Each number is 500 + 40 x the weight over its row's rms, rounded and kept within 0 to 999. Layers, rows and columns count from 0. Numbers have three digits each. The size before them is the row's rms in percent of the matrix's.

# layer 9 MLP up, 1280x256, rms 0.237, rows 29-41, columns 0-255
100:446536433555511510442506492481547501512525442539540553453563542513506580540497504488606458453466481479453522545470516477498519499444467551475548519565516521509466527496497510420525537450471508502482459535486523484507509566503505499525402482497525445463414474480499475435536471505584497426500520464443521473512492566444493519558448519583476502480484561489496452588540495457521556523553472497488535515456503524474477542492472479528506447475451496555453464468559550480463514443518522446474493487557520522455585461487517493473516501482526520515487472436524493490470561420520483470459520461542537433405528597608420445515479539548586508459518511505490470536526518474390491448522467499533551554483483582481469532491461555498494518438478452443503489467503470531432530559521539
105:527527440486516578479479522491546548524509461585529464445479514513557506492466578478584550482502507393538516511510446507490490560432489412555494550502434483519537486486480508465526480500477541471497559434523453480466490424523473576527474541532505527510436478501496485530509480433564517433510513482480507517440420521528470482574514561492482474470521515535496480502550531493471539474477567502577517557493502388499518527478491581499521461449471394475416517580416461548490458495543522536487471475457578466542508527499558483550460514499503527525420450442498498527500527435495406557469495439510458491501479584553513528514553490482486498510542490523468473485460511484546448500493550454481517477479559481502550447476558467501549466542515565560543540553483484466497592463455485
108:532532482460455490498555448513514492492452566531478486461516525552579508553495514508476507501529537427499503489491443503505442617533520523527445571575446540480496447514536501529512549473455477476458584528512475545513546494501557459580528537489549522508480493535519510473539558505511506459498486489466477472432435474450505457537534449510527481435564532501517517481540497467444521531524512492517482456464519486495518502477488550521489489502462572565470504471471451511538505504486446474498487532471451472474386525528550526527454500498538399588493491472529559482501553519489573473453470479420481591481438520585511497472457500381556487508454459427448536500573461493472448449450499581483523422492437555513568607546481500503527526494531507525438441516544465558540496510491455
106:588491461498477507577451534486471503545497427508498513563500455493493524483519485610459497522512573537535493472504539531582483464538452508498547444569436573466451478519495512500594517486479472424488523501510509446510484533514503536464543503465514475515497553489555567491521509525554463504502527514519589420591496519550532482475458505409508476532472504468497439498512516554501504521473490460441563552539503534469529510539478559475477451489534461503492515499444496526478503546437428507534459515589476556526418519439477432463428464444553442527494511504512507618467508515510527486480427518445511521511537452520526452530529557452504493476378513397544487498465530448538494507484519508551534444507440465498554555501432517416450481495522481577506511547470501439506533485497485
092:523513447440484489460454537488559472558567467483497551555498529534510502515469520474477484546534479513488522523468496517410524461509501531528557471471502528504560516453515408453509492545475482585437458546487476456546507447536542578520464560462500452428454434507552527474498528521463482456529521555557444565433546491492480461474511506442505487510466480481519459521457530492464488491455535470549494531585515484474540487487510542452484509447494467537527501433491520469438482468588435420444534482480522478492495539503537518500541462507539536526512461542476474511552484567563526477518511544483474394476413476571515485552529582541472432507496520498523514526549424453461528554561528430557510575453446482558490499454488455492499552518560522429520465531591431447532525594545518
093:496466523505441426573490516437518545515452515503542550489501475552510584536476492523520500447475511499426536466519525507525501509490488482487491520465394487493491548429487544451521511367518466554460493522504477470539440417515477521481490540474484460499440376513516577438509488536473534524565469504506563481577511470526476541550469511484554440488544529551549467442477450537452537551410468415539553417522515477520502545512566491467548515504502484505508493516549551583487473496549480499432501490454547479541525506527507439470547486476484548463516509520543505474517448508570611479460484465448509442522521532556546563433478560482478525448505501554428492489458528529481451525503483574469516523484525538535494511493462538451486555474543507472586456529491550538511568466452498
094:540591446446514491556482558462436542548561505419448518526478483579539477464536556467522501569525485591571532456396510534475511464504494436541415488432522443544520494515495552475464449498517494529502496476484420408541516529422523523506505448562521516526415565455534480500543485438511518502486512516518558565566527466447487494477516507508520509500553505485547493508529417449462502548476508525452464544493534529480511433530458505494474494498529504418562540465516488489523490481502515520541603552533467483506456565403508484530462483448531508447502450477460498529485480564494402472495523596523477505451484522554500560507448456433559491530511497496541488510508472508592457497565529503477489492520515502551425471509422484496476464443477493500540493487468508459493576525545497
098:495492530569453505485510549411523449504411447509497506521594521424503552479484511460516548509461545473429515474545516493572509489423499527479497519519418542465527465474553514443455481572534516440519470449533506453476480432458465465452519563540560417498519514425482505515506492454521465434518456524505483514504503483461518503475503507592514490555542469506440567472520534489529531546536455465549502535484549504527458523479488452463560515448534446500436558509546572548518547490475536474565503528525528510446494583469483519408553494469548521478426580492476513565493529484523439445429506473470513439503495429486573487543509544516499558471506459453516469432519510508496543435490420512548505517523528417485451452482509493459456464531461520594546454518538469488509548570465521
113:464480507532459521471524530504439523472544443485477491578484558484490521442419547496534509516478482510481480493462453501468492605483492502533466532522464529511521515463521473535480439504515457460452495498460507534518505528477522491580457475535505486444602543470582469497531497462538530509452457524506522544437548442527436481455475548535504464479484467527485377430439517471500538591503544515576489534556522528485515522496502516496454493416458528510460588560551471468556482427577470520493514507484541542540416474518491477468496460465483458491525467503493445567538459618514556523466542469453424483446429507516466414545488517518486540480474517493516483539480521468466497507459522621557492473533482559527447585455497453496481527502473555499427502482443519495498549500590460
106:477504476476492504500493518587581477489462500481487512475489514490518459478538460490505483529518494489549525471544469523508516524474535482498567519478477467564509462521538610420485554425523515528502545514520461549465525424444418484544507524584461559517518570478506478507479461476523429520481524465526471509551517570516446587419524518556464547459455442473558487469609397474545513474477500501531433511516526542494512430458462497547471458525481486497596516539579470521529500447537506411499489477485452526476529532499546485553480516481474504581541453455599513455463487572486485561484436489454479504527559464502505475524541468462523419545469483419573461496514512482461529475498490454517523467542529424477490551523512483544501521527509504555427467598484475532486552482572546
106:550510499459464472501420469455525561431566498513463532513569538515439499501489523466506413519458507462467499508524460496527562525431476515512515553516511517493494486418567515486500538524451522514486580476529506494457530433502474497529462489557563486519482464535493580487519505498494467473429492439436509569489448451519550523455500475576493478511477486601591546499465456432502562489497525480475536484525469467504604505493473552447531446460451470541518481542504567433512511495465510430494543476541608489511534504536493544532537546533526461416482476502554516573498477466483466483463489486504528513551464536578558492548558466531467479531496525486497433456557440522519459487476493559486558501485501469391433451435435537464525496599534531564469434478472501507491497472443450
095:456469579497515526513403535485500469499492534568562484472490486455491492513557514444559524530419525550483497564566497484476521513545536404497497607504459474517546499473566529540500495477444466521455532519548491461513524462538529496486460507494544455492538507535526626556474553503595444512443479457545557413524499474503526501502497566483445481550544527496521507473483551470502462527503483505442597599452497488490409513509487442513486474474528485490482484410481586511480512511492464509504548457513474515477464566471513489478415407509549508481493501518542474459521473491544466493504578418477512490473567491555472481492482547439511477484507508500489547513501511465465472526476571473519526482546554482523535486482465444525490479456564451547510500452501328520489549521495467
108:456545456552508454518486576501548488487416441567462452491539411520529527456566538528473499411507485456491483489531547497490511535477490540559498528525518511430472560490516472540537556545459598524477480462464505546494546476452539496476481461480503496442502506478443520503559555504475382472565419483594560491567461492467529502484495552383516550562512490491510510495459500517482460504475519449518487539497480502432473487499473486495518516563569463498498449543517505491535541528530485519456498451547477532500463474474555554446440518531515475493421546452520542526442464557490465582411473456480471470496502521538525500533529474445463482488518602415536446509497494474431510527467543512434419475501478529468484494498531500590493488469518518546505473458499563455444562577520463
# layer 9 MLP down (transposed), 1280x256, rms 0.0328, rows 29-41, columns 0-255
101:494524547602454493509440511573581513427528545494465512514492503487516453470504432465520384509497560481508511504533525460526386468458460469484552570490533470515543472477546504519527458498436401423521477467473449477450573495500511473519471479509415427490568440492510497511451470459558514456515469464455464486531541502558469434550552560479473479491506494526442459428567493515542517502487494481483521568504533552515548546498501473550577525528519518457481494486498457501519552527564511480524559524482630507514527482479534514523470438497587538519450487550538587476472525493512443531494459514564464528492571518554450510489477431545483506410444454538465527504501531465457543497493475483501496562551496548477522448552556455515437458507499556485480504429509533456503502507492489
104:527525477485469492483565521484496552511601450580518550487468517527479520584482568507508473501514545480520455517454595478431489545470511491509402411503449508571510555475512513484458507532451556465491518534519574523439532457533506445493471578539486572529484513474511507546502504503564482526529457434456435530445504471494438420533473446508543519459503480549512513538525453527541514503551491518519496480553556461496520449522518510486548536438509406511540511473506467475503530518462437447488484435604503536522481482461504496531484468528571450533553491536468484508509487531476531500525414468444564495501464488483471512491521582502505523514535511476501486581455380538493555424501548503526431541420474507542541454528523536500468459458504593421453503509446463428535477497541469
103:462480444502424482454551421516483467546519567444498469507462432548490474471416493432481555497561505452474571556501493513491527520584472537454491532577431488529528539453469476457491445486490543511526552474535572544475443564476549488571504499477507563548478510527526427551602485441522480481461439560501519477498475432490492490531540547498512507462467503480500473403532516507494552543535553513413387532495534484519458507497458524511529452486485526512568537521503479481501495505528499481479411536530539452479525542468485521540446514435538517498514537512471501528576512468493550480460551446405458440545492506500480589496537465435516536483497518549493522535461532498505520520520480444523509476523494505485501532469516488449448460502610491565495532472457405513445600532507547
104:465448484521466511460568485536538534447479427559507555587444481498549483483542544607479533525534442493483439463570516448526473464471426571500525366491465541600493463535430530506481514489472444475552502549508434461488500496563445519490480462500489478434480559468493503525526504551498531541455436469452532445535523534517485491474494409546536477450496490564539522472485509541499561506499420481526450509450424560455514523453473545468504491601567453492531484467452489543487507467468455441467489482549490541532540480549489504495529506525522519488542528515476566521472493521565523506532452466540549398530440431530448508501528509431464565480525543453500546487488503504541522503481503526491491478554437487591502516522517554440487426522491518513498532520453533529505581515470499
097:517538612559412508518519469468511501445571513446565497488514539470480489499553458573509521536477510475477501496453497522472508565466487443560530562530534420515575491470560529526531467456481528535517544505488537533506454487473539493515530496501488570516414510454442468511459477445462541536555505484474509489471449490524521523507444518479450522510471466465529477503477513513453481429584514516432508480454548459450402518554514512502527500534487412506457514480503493530518546525448458550565415509542476504468525472563547488441511459482429550531485557524577525480504557521540495545457447520492552496468532491535463395451531505503478421497527521431517529473478520476492471462458474532553576413473578583556464473561554481518483522489484568507433514448516537515469405472504459
091:495519466509514519458526557496481481456486411533458422510516568485441502526585427447455521454536575533546593489571540453451563489481461542501524587550487504504517417533521552515498489615548481488539485492522434425513494516471457589471510512548495525519551509508543491439516466514509484450484529458513472521565499558419479485497519549533465514509499509475492516404538481492572555461559487508440491459547505504488539493512403464527469447454515472533524491467523529545522502533512463545600564531548478463480557529458507478465488522456488450485441446486534474474447500534477484432495476476497483484487512527558498504440435537527430532521476498507471508473487563496444449461542435468477518473463509485493549572522537506507473427496488489514572569571441521520529581462486433
097:414507545491493520494476486430481484503527496510537482543495483481601431582509477477496474517569537434469434479450466436513546592499612515502472460509427522516479478488465489530525501472509569510550387489561471516555474522464523519438507506507542516503520455495486478541444498503489502575518464501608459484495510506529499471431587507527432465549494503512506530478495528493562509576430474451493517475543557506543426467560557503524504471498479470470476471468525535479494409548500492540450492526477504483593413478441534473524486479467563468594426515593517493575505528524517523556560442550494513451417497443544525545469553531494514467491450496425516538490493614520550481483463491475461482482506514530493487477482476512444473483517488508540421494468540503526523487475497493
103:509451478429521479511456472498486522486495530500521481460487510474414490523533488497488504426569532453485466525476546536562475446502494569568470537495520488479556503582460397566481505470492526449514488506482531540373488463516440537494553501556485468488498497477536489568532522549512464512510545508512407485460493540478506496477417480531536518500518459522519475503519523494596624489511491531526523439546462518545483478436471466580464447520477453464522559519494534444444491563485514482531550488558548475481430519425520500453426447498472571434478548501521494448512502546570579528508551457460502523552551530520405473541514575488518496489494554515516510507540423472498578497488427493488532444498509467447537498489527460477460503521536576527426485524439526476575463552527485
106:486461601498397445492567557498511462554574504472494496577484480460469539514464622530383494527507433452536477469528512490483501569424494497462464481531507520564538471490548490564502441529586455557431539491519515504500491468564477474528524476490478515454593540481551523500518498451520555424551479512470507547439485503448533494493473451440466514525475408435458438481477539495411510523492531516494498453544475526463533568508490460518525464484536488509507556469473510517501478475426504534529507479492434492532484523483501504504475509460527500512521514494500458527473571533498520504551568504433583469442485454523543496509442507524545461453537569510488439578541535468457435419537536590505522501525464465556511470498546485493508429496462452505494472530477589499558522521516466
104:476497438465485476479532538526537441490433419478470518446549583483425558493437412430527473606577456481520558500559466530549474516511639413503516512403503471521423501459475536559508522528458535528527547412526536470461461378475513504542454492498492465480501580538494546519490508482496471505489447512446493512498472502487541550575490508555522442544448530487471495500519531521510449429567515515524511519498496588527481527514490552523499497502529502468481434545509493469469513467412577444536454541528462461510483492520494513494443503510488558498508501497550507503473556560534492489494522473543550513442528514449441459521490580498440525609489450497506503505563537458516526467469459500486486473470461552494444542492574489489541529528523485509467523526542464517497467498503429
102:501497488534476489507463474463453539487472518462480510447465507440532451436470538476530570520513530621431538508527452496473487498483539471413505530464488488529531531524512487557511513459551508494455531471466527528528548501473472495413585534545532559512398537505463506608444479565502574433484515519528555573475520482534526458435476476513411539470590474503538541441529477452476489525540471472473487500516422549514471481514507515547516512505476502509474475471369501398509499449550510467538506441602440463462510540518540512542522505391431515472444520483547537498508554496528506491498457507552443531531494598539467487481460501512447471573522519485529541517513463529513456484516517478482498489489479515553491507526533529489575459509601478467447496489486515501499433554539551
101:496497555507567453536506490529523535564460415512514539561474492549557472548499415496529521488551629495478458529512522455525500489463492500505553534553448429491477462502465547531515534548513490424493497482457473443471487442513541428507528515479548484504434461462537509504567561584526539512578479463454445489450497471487570517559494456525493520441516525506542500467525413451505442565480534464551464456494491444515502467484545535479568485506452498545545479487462487601521514491544451409562434470481509534452503550514438521485493497480493550457546550483631445503537489500508485508518481469507563523524401465556499578546454507529508426473496413489420503526517496501534537502492523475493485559534446490472527546451484453439492472444486441490484531490544502465523465531497481
104:443500517435519516534453451437513482472556559533553491504476488483547561465554470455499428495487467499464461549457524482494533518495504455552553472502548476478496480429438566484486567495460433463549501501448498542453576572464531516550449493573511565442531534520542554489515481478488489484513446532516583524517469507531482410574490509469490490471551564520498474464483450470453456537521428536529466423546515533463532494532582480558557475555553416508620532536465445467515534540472498488582475539458458489493532553565552515514447527451409586516487455524550493465434477568551505479538498485498452480497476492464521430508525495487563499493475481488498438470570518513498597547532475453571570458500506500476460506476503479507488511421480496489480491443459513484489479490461487